config.yaml
positions: "rope"
init_std_qkv: 0.0232
init_std_down: 0.014
beta2: 0.99
seq_len: 512
steps: 3898
Each number is 128 + 24 x the weight over its row's rms, rounded and kept within 0 to 255. Layers, rows and columns count from 0. Numbers have three digits each. The size before them is the row's rms in percent of the matrix's.

# layer 13 MLP up, 704x256, rms 0.138, rows 525-596, columns 128-191
099:115168110132144121195152108191109121144142153152144131130109121129117127127123153196131116111139146117110139142131152157116108099153145170173142112138099122121185156132117134110160162120145176
101:156130130122138160161120144161157105104124143151151131148104184118064126163135136146127153115122149141114125147138141164146140085094122110138152095200086105112144112139112149138074158138097124
101:200114140123168124141075126153165117121151125096139146173139121116120084105151117136084097153162113123164093180127098100124161161138124107135112108155152122117143120105134134125129142119140176
095:169132148133179113123141128081121143126124174124171111133121112101120108118213146128144155103117133137118183141105089094133121137134113152082150116122129154135168126110079120130137152096133127
095:123120082118157127115160106105063176101114174137102131152154159137143121130152137162084138155090095138105084107152143123100112161129117131114112124154120101143153141131127102089117142080160127
100:094142102098187122112143151106173144119102123174129107174161117136117091113164115067124132126090120130119117100159153126165144141129149121138148083110083101149140128143104155101101141196150129
096:144166143160133128107121143126114137088130079116139109115137106150141131145113145145121100128152090121162144130085112134136164092144098084123126117109138081130126109105107164113118109164137127
095:141152153121131136133137143148104088065160121087146115132104124138166139148133135169111133092075145120124101102119089148134112111162128136101195142126097120148125132095126116120141132120134122
094:134132081112132088146127140119175150165129103163133107132106097080163150120127118128167122113146119141136155113149079153131123146121163136147138142075173106133135114141149104117143112144132113
089:117166139140109122154158174111128091121081103103121108118116152154109148098123144141150069124086116110128098122175151146124182116141120113136130107102134139121143121112122147193080082082149140
097:104167148132167156149127154136108132124152090155145169159097097091143131114143092153111121155085142126116128101135105114119116096141155122154123139119112126127147119127165130147165176097117144
098:142131110149131160122072137138174125118151132158150159134149120137138104125111111164144128138127115096109108120128149142130141173105123100119165119107167154127146152117159142131139085132119102
093:145150155140122111111114124116121149143101096140132098099161134146131100132101149184108096147142097078134119123166088112127081156174133136113108124150114152125134128147185098152154142095120120
109:158148105100131089113120086098139183131110112126136143094156115143106117122161128137098131137123132126138110156105114116169139116114076113151104153104165101126148120116138094110123173154090141
101:130166095131191108146142117142102134139093166117131114143151109109152104149142118143108128155113164110091108162112100087096129120127092093160115086156103072128101146097145093133118146131139092
095:135135114189139118146101149133152106089081104120118096147118159174124129128137148132145131122108125102142142147120121116146177088161173160133085142079122098151104137111145112143118156126166140
104:125076113197118112088175128104122145094128132163115126140157129106148181114113097107121149101101131125137090172111134154139116145117091104098155120141157145143155164122144116129136148161127093
103:147131102133101086154159146137137138125145119096113148137141177117128122121175179110160129092112144155136122115154136149123105128118159126170116107074186106111063087143143115120156123107150123
105:132098110159095157101150156083125093114102141156096134148097117117133119131168155088141139116114108156148105102115103115085111178132147180129140084152083145149160164131088168131140141117121102
100:171102090120098157097098088110098132114116083111113090151128140102144092121155125152068141118139131129149102127080119169113172093145126114152089137097096116117159148116108136123136129098124093
092:170169183146168138113161108116136151119130135122096107141144120147101085140113119156082167116126114112148149136157169085115110126096090151132124114159140152131149150107141134128184142143079112
093:109128138149145105182134142111152149101133123108138165135131143127115122106156111142132163104094129117138124168114107124126095138127120126122122101112160121150099144117107093140125111096164114
104:166142107122138127110132090140078107146115150118129151114147095089142132115179119158162146191139147143105092113100085139118104137102182076127114156128159120117126077119105133115134144118170130
106:124176101117092128119122099138152172106151111138071166111111109152104134128132165152140132171109170113139134074127108113057138147084116137101137157119115097132110113096118118161123114101092163
102:132165129160128113169171155103107160107100166106156093130125150123162180119149137086130112114118156105150146138157148121109155093130101134127111134073158158135140143114099131111123172163105122
094:137128137131105108114101165163179126108115132108159162144112101146140119125145092104129093115130120145118122142115152181116141121129155142150114121111160160104191131133114119144108101117151188
091:087136116124077145133136153103106154112140152140135113103158107119119132121137105152102131177116124119123152118114098099109162116111166095112109101119090122130118124125143133119083103129118097
103:124165133128138120144136075108115085114096147094134089151147111153064085101131129120141149089153118172115153150145147155128104089167120151105092114093149138148141136140106143120111122118167129
098:144129127106109084095093164119134145108115078103110156135134107156128163175163165097124107118107130098103144174124116159150122143119115122112142138126064168109110111143121111089057120109093125
103:134160136127138155148093144122117107128157130147146131152160128130123146109136120136135139169162163129128114113157136114133085145085114112157120116131114111088110134128128127125142117122138165
107:156073191151126136108135095154120126109152095165104110119133105067157122138145155126167131108125132097116167122134121114103146090115134190171116148138163134114125114126107083167118140128115164
099:136167145113152137162121137133107153123089110150146150124159127168117110158140120113112122084123074117200118182132093125089130134096142089133121127088156134165110138147136154149158118149117121
095:090141111133137111130125090128109114128106177118100109136151136113124095091166159135128117085139128112132141111129109142111119172142128111111146146136104104178088135144161166157130145093125120
089:149073121115140073172108099107123116142099115129140163151114099107097068135120130122089120152106133120182107119143172134140148108148114140127171171128101085088078148145138103063145121144112132
100:125086112109149184146169108088143137120114136130117126127142157112152078098157126150138144093119114121137114128139135150132082096125135102094068170147118131103139124133164118117158125108146100
108:128125133145166097100142111124112123093136117144128146102120139140130114134132094135127119132117124139089126128143122117190130119140162077113145107114140167163135130122139122095171152166118100
091:142133138103156108134122146101126132117122126102116086110094098152113111125120143102151135147154129096176154131051163082086145128102144137131124103131160162129144103123086130111147134140177131
099:100145139136132146135117166173145092129131161105155143154137122116104113153135115151143129121103147120138142159144148156128147167137093111123096143114150095160133129160123128120123128089097144
095:133115132106141157143170145173136114163134115083135149129102120124148105120110132130112125116109151123093116134112139151163114124111115134116153112104131128104139119175113117149124128119118165
103:118169138141128128130134154153136141137117117136149121110136179116122129127110103100113136176097104123162139131111107146134122077109138129079137145114100137120174095137157133110130068141118145
095:119138134132122144099170112140129113153127151096139143088167140149100105124131143128142126104112151132110101162128136116097135124101148143121120162113093161098117133143185149112148133112150152
110:146126130135151112126162098112166096137077137147122152132139114110112145129094155146106138154142104123130178133135162182108176104102163127145158126146108177096153155152133114111181105136149111
101:146133132120153119103117088108116124134108103174149123112125122148123083116130115081127143154116113175167130125118142089109160115111095131137120141108119163105074119159142117135154138157153110
105:121114137131131088140129187101139138167163112122125103094131147156171058128144135165159132122126118139111160111155115119179169143106137103116152137111103075151132157137119140131123102127097102
109:136118119122092110104160125157106123132135143145132160116108104151136076148150134065094122132083119154132137134186163122121141153142099134122146067101153121151133142157133135124129103159133151
107:158120142120118122143131096139172115171147151139095182122139088096144134160147109174113149138112125139140157141147105140140157131138112120121161120117101152121127116086148142167111133089114120
108:177151130147102092155178157143158149137140137106122166112135107137102133125162097137154146144119111102128132110108150178110114096144131179152122145111143192123158127102132070094143100160084120
094:111139109090132125114111127109121117137137111089113118128151147159129131153129116112096036142124135136144120140126114149125144140114097116130097127096115145097132175108143131183151112109141127
089:116106109111109122135162144108150083135133143134177144155119110102136099158086132119126100133120132107138110132157117151120094148157133126140128144140153130112089067157155086129136168098110093
106:149159118130100106103121119100069110134114138106153123103139151116164139151156116086141088135131131100152157156114130109122135117110118147157145141101076189138098165153118163149124119126140139
098:122115152109094151094090130102125142128074117117121107147077143096148132151109164117156111162115101104153105132126108137123124123134116117150131178133140150110146173147145118119116116119112111
100:076170154122119135162102090147111120155110114171129104128094142138119164151114090108107119133113125164114135127167117145103094122105161130142137170119151117094125144086146133152098121158138122
104:146121137145121095134107134123095111136108088131188079119099105106145137149122134110096087101191133110118134157100150147164127108132157136100145143146155105142113100181054121116108126091165147
102:133140125099175114095134117127150117130146106156135103127124101172101113114138098133117116105173138118122141106145129090095089107123126108128143122104146143103080108120108123097109078073102097
096:122112159128115135109100142076110124134117141151135132138128126127129143129149101135134134128122126137112142111150165105139128142125134142099099119153155131132113151132083112101110123119148129
093:098188106120139098154120091147133142146119103188121122155163147131089093117140094144116160133116078096166108098155111169123138105132088107144147142115119143181099115156154141158136102104135100
118:151142118112103114154130125133124161131112114137136146145104086135091101144086122083147136135112116110144143119126140129162130141113097123124148148131138102102116093153138105131128117128122160
085:138134157090105139093144107079113073141162126119104124128128102116088142132078140170123175115123131109113111176141114187149143130129122100116092173121148107135106130083125142160130119133112137
098:113131151115135169131120102169142126126128098171129110125149134134106133133101109133106111129182114151144161156114134179159118078127151144129136117132098145121145138138126102135134120167105127
103:141139137117096093155131138131106172080086126162133137131107128133137110130116099145095108106131144124149172107117168114092156150120122093141114133143135144156162122093144144106136115090133095
105:112144108125157132152124156126133169091125157109114100151163120081111120123166143142129147160156107116088143135122143166154124149047138112125132179107143158139129104126127111090119127123138082
095:094138140148110162137137091123140141113146116116081075118125098184125157127121137105124166107148151103140119146080131129141146121141116137072117125116100142121124140128140129132121085070124127
095:158089160144128164107176081129124113115115183128139167141122129130138132135128151139127136134118101144137136165159135119117117096152130155156122122090176139156125105156145174158140088113165149
102:118125124114147125153146112116098129130163085110109133138173122112099102144140170156133123104121123142179125169151088104140120157132122119086136160170112120093160134111160159154145135150168160
104:118125129153119060127131173146113101137129153144132154131094087127117161133160098105142119140125112165119176124144108152146135138142086122121182061126117127151115115122133149141139150143174114
091:133095115094122172163125138123162101114090154153127134179151146109144134134139104101126158121111125131133133087129138103146151129136149161137127154090133128108092142106151137100150127160104124
113:164140096163126096105126116151103134159164128126101100127149108155120154104125135132131130154134100104151128072101143161127127144141159129107105139128166091163132161131124099123141123126153127
102:146164139112086126144129080117115147116160133139107141155166164096083126117150122117111172165134122083153106126139141160108106147127127143155117150109115155116138172108125123115126102130147124
099:120141108130107136096124147133125109099153155153154150107125092091116145134156159114133101149159093121116123102114127140120134178124090126144123094130124080154125137172150135092096126114139127
099:126096149165094122114110116144135113123109132162143128096106083096142138097148156112131125138138128133135115152089141110064151169127133102138103136118106109168187117091135116121144108120091122
088:092140155146142130128154128132111149121143125140151122125111144124136133095103131129164186126111148177143130105139100138120159132118134088135122117121091134133189106117117113112141154097117122
093:146129161132107119121116134142133128144147128156113127131129099117141098121125096101119122125150125131139131116117168123134136138124139127131130146094170132157168143070146145160117136161115112
# layer 13 MLP down (transposed), 704x256, rms 0.13, rows 525-595, columns 128-191
097:145137129118120126076074128103168128097109122117135122116116126091117115158116117128152172119130086158193100122116109126175133137121161100108121114136118139115122117094118117149126097117129092
105:114139185155113175095120101158167101133125154156120141137098139107100126129126157133150149118125077150102127142112140135144143118129122100101157059153146131127116158108141097122145171140108089
093:118115144134121152129144136190105128123173157111136131136084131167129137128154109108119148133125110139100148083134127119134116135165121099125127163164133098153104116126148127149135141179132084
096:097147148127150116181054118139116173126150146166122167142080112125128128125139097132115116134136133133102151114118147188102125151144137112112087077120105142131122118143129154129106090100111124
101:119141136123127107140109133132112125157112118097129098115192123101156159110082126168114102129129119138088092125128147116077132124143179168137123139150137168169161126102130125131153170161121123
101:104120090098092126088123121124119121167100124139151155133110097064143178122141084157103117146123100149163095146128119164106092145117134096137156100108156120152125128115155155131124122115166154
096:087140116116095158110172093166085106138144128131135103145121100122146168123099097110122123124130131104170128114103107154087097088095141127114147145152163119092130190126146131107106168095093106
096:143097146133150125136130126101119093145117127112123117137117144097137120170135159138147126104124089121134071171128097132123159147128179132115146135127085142113105115128122135143130149117169116
092:105172139135141104098095116136150095102106134134130126100135165152136104126127169157140100112152129113147126151151102151101113109146171115127080145126104164122101155127167099142139117125130142
095:118155169135146115103130161155150127078148115135133112134165160124109085131122156138123163153169149119159139084139127163180137140147131163134128118139080156151138128110119110179163131162162120
104:110141113115115131155135138163113146125133107114144147131088126080086133102146073120123179114105146104121149161144123162077113149129181155129146146080102054170134138125151103118122163185088164
099:148133153174135122112145120140108112109119081124135144113147110156111125108162130149128128127102168086114114093131182111128120117092138093128121160144131170090137102095136166140132111110134117
101:135116129131154133126111112112069135125110117137082107126147102124165115184164174156127126109139134139111113103159131127135139113134140101130142117135127113103134178118175142123153130098168098
115:120100154147155143153157093140130068108097134124111099175120141141187147119108122112125136116165112161119131117122153172112149158160168171108134102153083123134178122112092115125130145126149106
102:127130112152113114090091113151114125130182122098093142059144159114123141116136110116119119064146122151172123132146115095094131131102094123115100151176160103113139153125173140167097168106127187
101:147103135202121121167109137153116154098102097133113145086119134151167152106120169144091157136163100153159140166131122097124131099174117142118139142086136167179142083114106113132139125114122154
099:114151115190126129140138092089138106163110147130099105124134137144137138086105130090128159167124130134097097189114135100151125155125101118137125137137083182099132119099116170174147150110147114
104:150155155128131123163131161140098117106125127127145116097102156121113116121153159125134143141100119112110115095127094161140142142136106121169184106137154112166095102151138081156131115117090118
108:113133134112102140130128169140140121093137178114087104082123085125116133129145161106107151097144138153126140109114127123120118121125166170115107112101094120097155162145146105132170182117144122
100:154153127153143109115135098178124127104153161142144178109133112113121111151121116145114136084129146157144048129124168155146153128114158110104153143082087124130138166145125114150169124119119130
100:161183142124155143108163114161091164153130159086101144115112139124083154107149158130127138141116110143137101109123158127083099139164138096127144108148150124141131160095140165154141100136139132
095:081144099101153139103069139102142100159115133143127110108141138162115160147134118097104160099116149090089117153104113098134110135159068124135072157135102130145120108135127152090151123126121109
100:079163138123117099112082103142110099134132091098155157146135177129126133142135124113137172100106160136136120128126102118089104119140133139148135079146111148113152117134133105150136129119145120
101:126118085118165128118132139154149114149132103166108092142099205107123122133146116125095131197180148109138181136128149104145149104091133126148102136110093151128159108173116148119138121104131141
100:126100109087104142152138125092136159090153181117141141162104150130142138113143113125125132147120111129125144140109180139112118116088135150115136129142084099184098104128125103149162140061146099
099:112101145126145129102165113121149148143121133135129126134168124121101102099112113154176106145134154160170159096117118114139140136134142182116120078146159099161099125126158128111103164150090142
099:160129157140124109113153150119110159144109080148121109140177143133141113182159135126124122098149110152145139183116102099140132089168150124115130124176146086152118175130140130132148101133148141
101:122196145146155118113091098105164155118144112132169138098124149165126139094127143144137133141100149099115123158120183144121134128144158134125148133073064149116172137120122146096145097161173150
097:168132116111124112090107122121096157120138126143141132106151131123120092157167127122159123147112116176133130148088145125140123079122156123088134111081138136153135161161137139144151127135109128
099:094155135133126121153107103084130109110182094072077165155103122129108145104126130160115155097151144144128099142115125137125141154134101161131156141152148110171141130109092133100122131084133086
104:132056123149126149089134145120128128138148089095117134072143157104070147124128133145113118181143103111146157110123091108126133115130126143078186129127131104113119079117113099118103148151148147
111:073110138120068140111160116126120142117110080136146139083134156114130123167145092164139154063101139131118177131089125138108163132135123128133137146138105113138145097151105075113172085162133152
096:119131103104144166145133129102129127153161157098092114152096162139143154119138098141146123164137138150150147135116124151153134132129114149143114138107088145115120136113132105115115126134139135
099:127106146103114153154101119169092122115101106133113164115075135140108121114125155107122121145126096112140123125179140124108146095120098124147134120171108062160148124118115106109142099100136105
100:120100106123122107120153137133163119141104123143097130134152092163139090072120131142111085129180143107105114158155150147109149107086132124159147105133125094111093092144143155091104127143146112
107:156111181157109105142131152089073153138089174134110138140120121150153081126093116118155166066144152094115158107087158144095143163158125094135124141099172121125137109101160107111140146106129185
097:137097097105110108150146113131111166140114132134147126135059125127155146156077180151128140148107130119105173078149186126140101102147111186120134124131139168101102116118134146110127134137156081
096:140093156146135168109118161103091111110145120107122153151134147106102166175105139121133177157115178144114143074115151101162103102118114129106159155127132134140087105145098069132121179141175142
097:115089145110127117180127136095140151080107165142130138138190131140112105061144070128134146147121148160110101103163118160151110143140123136119103130156154171156139112086141149153120121125110130
102:117121141105124105132085108131111113169126073127114140120135114109151118152167108113146147159153152076129143113118099156107144119095108184124088156172160128127145155129165105116140111168115104
092:088118134133161131161113139120064105128128073142148109122145150073144120150107125120144116107130115125150205130131143140106111114131102108103135147123153094116133135120088131126112116138135119
106:137179148145102144167141137150155142161107092089155174109118130110145145114089124096134120158193163131152120118132131094137147106156139117092090107098153096143155156107131118115122110146112111
101:115158156094141174148168091119133138120099128129090131117123135153078176131151175139133126122134160164130128135121133100116103153113095142116102160118133126104177117135073181131176113130140097
107:108127091123122111106124128097169180124134128125150123128148098120152114112136096145102127080128095132159165135150124083123148158124132141087123114131101144163122130112142131132129131149150117
109:145080132119136148082117149122117082109147127126128119145133149187128148112142097077176085140149167152159115162144114110106106108120102122155123131114104093139163126165123099126127118162125115
099:138118081117141131144179142152134174138133120115128082129107135130129115075086133178158110138143140126104146133135127120112145144128110082076119138113109136110087138171124118100123132111163121
106:148159095123093112130099123127138113113107180129150144139146134121116121168148111119138097162123166066102153123107171136140132135096163142119092086125109140116126128154112112117137128103147123
094:155132130104129129158091123196111103144121121182181095144138104131122121137124107158141130138126165121131084127175170098117113107120104118156179109115126183171154131150115152131165130082127063
096:117128114127100151110180129126135121132133109105175103108146144134163110147133123089076126122174119114150123149146141152091080111098157123141128140150120139096100094118134096167118109121154159
100:162121131126117142137121122128109118167125125114168151150156109135074138133138144124114146148123101152140108145150136111149147094145142092123139181141196078133155123132151134148120107092091143
100:075128143168153142122174134133115109111164128132149112128177143099116120088154098145129121097163130083152173136121092120143186115131144140147125127122097133112164061102150113158127146174093137
102:124099152119126128116130118177112135144147125093180137170138147115176132114134147103146167129144170140124134132171137126108142171097180145066119079118135149120115138144138168106106135155077082
085:076094087154112099138100099116145143180114144150125100128124105121113122158126114141125107107111095102140142118130092134082178150090165143149137074130116143141105116126124151114105126115152119
101:109124187146110164138134173131134141128123150129126106175120130141156115118154116113144119118161108124065134109153135090156154148143083089149103172159122111156114131116123127087131088090178128
100:117153124114131127132159116096113110135095120125143180135129130098150088110121121122123106155122027093130143153163106096117154143151121144132125097092144097123146081135197128142136096119118171
102:182124104077135156152125109149118085122095130114121126153101119132169108141142117130125154145152158125111130165117125142156147171085087154120122126153114120151124112148127150129127123158157127
103:161129124145106118155086099165100134138094129173121108142117131122140109160177125087111126113132178130191122091143161182133119128120099168156101120140175113145090090100085151160140118140136122
096:136127154108143147121064120138122107132101188127162155165111156155118104088093165105123145141110099117119123116138111150159119171156147108103158134127084143115086111175131115134116086103137113
095:138132061162122133147136070098132164164141146118097090115090142160116143135148131113129103129133137119149126144149132134146158125100150086119130164139144146112166100142164134137118109120133146
100:118088101130114153131105098078147123162049132162103092152083154145143107136122123114147148149139127068189124152147152109102137097097123119105112111179133113141079103106132144161138095142152141
105:112120122095108114138111132126114157117169117126111147131078100170159105136113179155131144128133147146149130158146131135143157057121135089127129176076144133128130116171146094134136089158143095
099:124141121116114098114123100096114122125136157105124185098149091106105128147121132126155089107120177119123146081137139167098125116070158131141148168092167086114108157137133129122121119114161117
097:143117119146098124124124149150181112139124186152116148121154116121176144133092135100136100143127135181140152169169149114108150122114143111136134085125108174105106107063118150099144111086129145
099:148083198158107145079105151153119144156139183119131141134132149162116130164133159142141143161145163140138124127121115113177133098128115146121137103114155141119118129137152142154175148125102077
103:119130124113081137112121150116131154106109115108091112114098077144141144107108098104139096126063128126132133137143081060172114163154119145058181099160119100121169118135131101131145126150155078
097:092148115108117156121112148125145140186096126136160106131165134101158162112149128144082143134131167114143121122147097129131064132152099120123105096110105107147168153132093150164150122126121127
106:142143105129142119123112089149133121148122124114142111140156098128145150095136130096173133116123110129100122125112122094140139170113109079117129162137161098155098117132136158115117138109173119
094:123116108137124068143136145097149154156067111111127107159142138110119118081092128146126108162137178120137115162160081117138124159116127136121122165124103149105168082111124162133117147084150170
097:178133119122103115163106102112103163130163087148112109105126143146134123127113164126129063121077121121141111118115090135164081115151095086148153147134169111118117141165106138167115117103145183
099:136163125176127139170112118085116126083107124087149145124152128110086122169164131162114089155123101121141122152152139141128098167145097153155151109134059104133097123177130114134123110157111100
089:139137144131165142173137179119147138117138144140141123096106128151098139124165163160083100119163073141123143152113100093115142128142153182116127127135094136108120133153132139100123157132134129
# layer 13 MLP gate, 704x256, rms 0.14, rows 526-596, columns 128-191
103:110121126062109118164138090126110106122156131090088173121120142136153169121108105114164121131156147138145106125170133100121126168108159121117116144120113156142131150135115144097087108129095119
097:170121145119106179102121160077140131137147173128131161171131174146117103137145140126103161105158101124139136128133141103150150133160118095124112112131127145105121122129167162155098103171131144
094:078101101135137110159127067118164138129121101134130147144110147114122176133127125111086106118115109166139133128122148117114145104110099093138155127093072062138120132114127141139119134135138120
095:164112073138134152074107111108136141138119098123124117095116156139140106135125110132108117152090118116134072098119132138134106101120090148158070059135141144144122119113164105170167171099160095
100:104137123159161111152139101129067083103077104115114155108116158150112108165138117138157109117148129134129113094104121099199127108102120103128142164114105103086161120129143119104182111142164120
094:163116123111107129109128126132154146173129166134143166135127086115129160114127106129133179129109168129109131117083161108156115164118141151132067128130101147135115129136103138106179100139175191
092:107119110113128125148116124116155161134073108165098134107147111143115115100134157100120140143117122123150114137102140087124115114142110176131149138117091152135169108134115102139145154165163084
093:160114104169125102121137147179152144125101163132098093120096132148165142116124123141108141154100102166123144093113137101115144197105107113107128070154122131172139154107129129127136132130082132
084:106148129145114096138159196091128102119089115109083081150140138107099139084136102133162075173130137119142065134172158151126122105131114095147117144096118129148122101100108117135090121141170118
098:140145154151159176115126142140150101161152126113138106109139086130115106120120143167083122105100110149097123120150123107149105151172134102178100158107101083097127079158120128114142141078123125
097:132127165160164105091141162128133146140133124144137133116106122093170159129135071092077111132129111147123088136130103119129164133181088132111122119133093135076124105145132130135136116131149075
096:092131130109133162120177117133155155132126098099094172140108140082132103092167123138134118178119147122137098131103100121081137110155117116090123129121149137134162130089119157104132130130110168
122:124092106104118165124143127113128075088146125155120088135116136149159123115116088161155133141164136157127137114119140152071143156139183171137151092166076138164193142116108119128108141164154087
106:130167105156152146125141153170147104184127118181137147148107155092127097105155137088151146103123109133162127110130123117202139141128111138099126117185169096104118141144137128154108144099154114
101:164107129156120122116099116145143158120142162153157111117150110123142113139140121152172140116168136154166108153090147111116148106121162087161139117147114109101120133114101173135101128148092140
107:123134140114154108126093152117123095154124148114121157146116094147124130135111142114146117155150140100126122118126161127117130111134127084136124119109084141133164113103092126116134110143166131
102:135149103128115130142114137134130091077133098161157082140098136159116146144131134098096139113133122126120106144127138158154113165160112174153111099131145097149103123147119087147128109149148125
103:130139138146120138154132119165105133083136149117094143140088155127104100100108119128107151138120145165115142151170103105127143135152159143140118111116133080113139122102138144108105165103144137
098:099129146054167104131113145114116118140154134159126104122111159142139107106101125076107149113136169122081110099117125099138099165073104117092133113117112137137141102136160128116147161175144135
100:145138095090128164191128113119112117098126132167108130135171133103116101119172151117182135130132129113123150131138094125164174153087131134125131173119107152119094125134143124162127166111105159
091:163128177122103133131132140138150124152139113138149101196180174161140147096139135114101100100105123121088124108090110142101138160100106170132129126148142148127148109115121162076116140135111143
100:176122106111093107104119118106084090126121130137111097138138136143159144125056157115170171130096129101134136149107118077118114130155146124147081094162114116158089146143123145127159097120117135
105:130128166076091105120112115147129132134150120116144126121110102151161113128086068135122135092138167165145104122122149153131175144155138086114100147118066141118107131127148141147162160128128109
104:134118161168112135170131145108129068167103106170186128091127139103137136129083142142116153162112109150094124117132106123176140154153107127189113135149144138133139122106120124152125090146080101
092:139071111128129121112128114140113146142134149105143106169090129135136115124090110115143151126169128172103117126163130143095071062144094113122097120161145147173156113143071134132133119145122089
092:061106131103116136131123141159161140126132136114093118102113150120126128127124126094132148137099143117142148087143146157110157122123120119110150164114134161131130153126104119130163143142125083
106:111099148143119154101144127131128105149128132115080143124100127153163136168098169088101111116165134149128145131091082114147105096134103109158092145115134143124105176106111138167171112120131118
100:153114160161107102105108141095129128156132126104141147149171120161134126152136179121137106141160114139111135154147129118091137144102138121104125095144075124137118122136098125084074118119116140
103:134146129176107135147124092094136092139188156149087132162140109146155127138123153131136114099153129123093128103124127152147139149129137137182109159162133112178147164120105141141128111126156108
109:130142140157162091163152131124145097112132125153083089172082140136183095106099166129154092142109135130123111115135152115146134124147145133153122100137091119164174144125107104111113141135123130
105:138156167133092122158108146093158141134105124119163115106167103141175160106146093105111135076115149149120163181137122165123170110081149081133113150108138113132080094117166117129115142122137145
091:131123117140186103100123172178145100116110164106183168153135113148126112127116115123168121116161115105167115117130152136134182117085116156108111112105116159142139128129144122077103140089113124
095:145146157168099110111110161111092111130139087077097125113141128115173180174124160093097126097115114153127117089139112131122116113111137113121107102099127127119144129122101129130138174121129092
104:150143144142122108122087097148141132141128130118080115099089119122109125130101111121133156189165104101146143106151116085136094120110113116161115102098163073182102121157068146132113144147136087
115:094100083151123138135118114105077141146133128128150125120096155074097124094141165140129133153146136152120103102130146153119149127123107121130145137135162089135124127134157121107155098097134158
096:149129131139098130109100130144159120111125136169145156104140137125156118122133085142106138140147098159117135093105170154131101136155155184146146122162122104120103129128124137147096138123084137
096:160128119088124103160151162130095123173159144143100110129109129106176101123088090140121138095170157151145118154099126136137127134086096145166165117131158131090171143180149162134141131122124141
091:113113120128055135112088127083154141132134100096135098101108136134100163083120139145122125159123083160171110135151127129100101132132119146126126113130123140140139112070156089160099139123143150
098:136151105111133117086104085115126149160156136101090147120128111129122115125107136165156135143132110145074149107119143116157135152155153141158153119091165145183082101164193138139160156100156119
093:126111165102113119130135129117145133099099129118142129108111117097155126134115147132144154129135151148065097166164152160113111157106149101109136135116122094109122166189120072146128153131140134
108:134140147085103101131089140115092117132140138132130150153128101123144110109116113110139121080079142081153106118112169131103147153105111120145096109156107113117145145126185124176105132114118158
096:120104104104109065142099156102146142086137166135125102156167091123145114133164110139133138121119109104104087124131190161134103132128110158109128094092142097175155150094145097119099109128105099
106:115139181116085134192152106136134156087129176124113102161135136117172153142132126113112117138100092165164111131166129110091137141144141146143102155105130156142156112091136107101091105093146121
107:145118146124144170127115165176099144158122125136109129153124128147089141118129095201168139151116113163095128153125127101164151112143185082152124128159144120110137150092147124125104151082130114
102:140108155091156111162078094140156147114134156115122190148153123121158144114095130102117143121106136140128085147128145141130105150095118135145094142128143076151147150115104148127087153119148107
103:106173123127064107072108133085155119088138125127152135128162109101076095146145096097154141146118155104140129111125155163136131122196126132124075119158134162122087145108124154124147113164125107
100:131140129137145138095136132156137100122092119174188104108132107120134169156127104138109127112121136148156122144134126124133096134193139133154125082122152140141140164152112133157115142137106118
090:144087144127127136099130140148141078113115154106121171127127115103139094154132125096148127111107114096136164134095130146143162139123143098140087108137167159156098123155099065129140150119130114
103:114130116102143130129153108153103171117096149140083149101131108117137136106142131094144109117094161153164061112094132147116161135140113123175093093153104121131121123161142094149124117148139132
099:120132086169121164100134144121102159108164145113129147171138116153181127128122147078122118131107103154106100182124111095154119189154136166129103116133147128096126108128109150099126149154178095
107:108104142149122128113133113136160123161125132106086127148130143092103060131122075119159134134123154170156152183112115118143105124129111120138127169126133124135067108106129143148126148108114128
101:092183121106112141153122131105160112120125109116117112152130118135145078147124164124153110122116138089107126120131112103135099136164145140135114145115122158100158146131110155145166166099077097
105:149131155121154165159134140132158144172167144130111124128136104120109134163122160118098115062099144095090085108108113153124107155134098150124139091140090170146123113148114078096125175117126155
095:109095107140132147115135099143153133113109165154152052139118114105158168154201127154134124158102123122108116070147141112139104129097140146150134141126134126132153124134105119152143133137129111
099:144087172147135181089115120139112113099108157089134120122127120099130114081151109134124114158094169120117183114119112138142150160114136157147109103117104114099152145114123088097151187160154122
115:145117099129091137101137115183127131124078157180116115166109165132147146142144102160102102118123138167135099137159184186157098155114138105113127089176141087139130118112140133134123077133103115
091:103126138144144105131089117176120135105087140127149113124126188136123118101150121055181080137081109135167130071100080092123142148187133108138136121134073143162142132167123120112135109132150102
097:127118169120133119134123142133086133138094106103112125115129138128104123155122134124070176124098143153118121113165123129150134137141155146123138149124134116131151138136132147153097096153159089
100:133113147120114125113082130104158146123113119162148145156080090102119125122134124133132107126182131123161138142102161114129118133100110141140144138115159097158139154103086118101146119156142179
099:129143123124130133134138122128072135116127132132079136070111130071105135146125122119118111144120170126087129122104178097119143134153150139152134150106152105120157119148138105132112137125105115
096:113142138124119163101156159141140129141131101121116113143160115136185162133163104106092120114116138176140098148120107090172113127151130148060094108133097143165128080110116147094130184141084140
094:134131155159123153101088133127126102155137133131137065161160115108110170155162102130086136123109114075142129070118118148180149145134115125080148105157133116094149125090097120188155092145090162
104:142114143152113127103126150078113076177117110141083114141096114104113135168134143140123143134158148147146133123121072121138119136143111141118152125122144134130145137111111160118174151130148108
104:115169116089118152141142119151104149145114165133136145137126144111135119140146135175156143087131154125104136123127111107134145144183129093133143147152132098134105147113130114131094129142102125
093:172117152154096096151143114129105103106097157113136126143111102160077100097092100105135114112131150113109108121109173129143174149108134121182132122136086191096167128143116095084092160119119098
106:132142122131155110154134128117116121145104146144100129124123123151149113085127142129134135142151129125122147144117079144167167156137129145127117113134103129107135112087114134116160143137096083
101:131167140150111102136132112098148139110136158169098099098131118117156104092141135127090129079140134126108150106131134136130145107127157133155144146187156198136096123125076142174099109146109145
097:055150147155116138113118160090129169130152141161132132152128127081131113139139137146107163160143172148135117114115143140155131127095143168142140112141111088135091121146121099086127180111158119
100:084102098129133135152092119149124122131125123122131122167116177105119167100141118086114131132172108172112103119159127134168134152143098165089125164114073164157152118136122133092130118115057130
090:133201124164096128115159140127129101116111137142126153139104082112099116150092149145124153147136127123099127156162114117124130098124109147193206147115135143114136116136122150124087133075115103
096:112142091169148116143150108132109146137163135099094149117125136119137127128109107141129172117098090152130169155118136122147091127141140127149122179066117137166099134119139112098118142108097078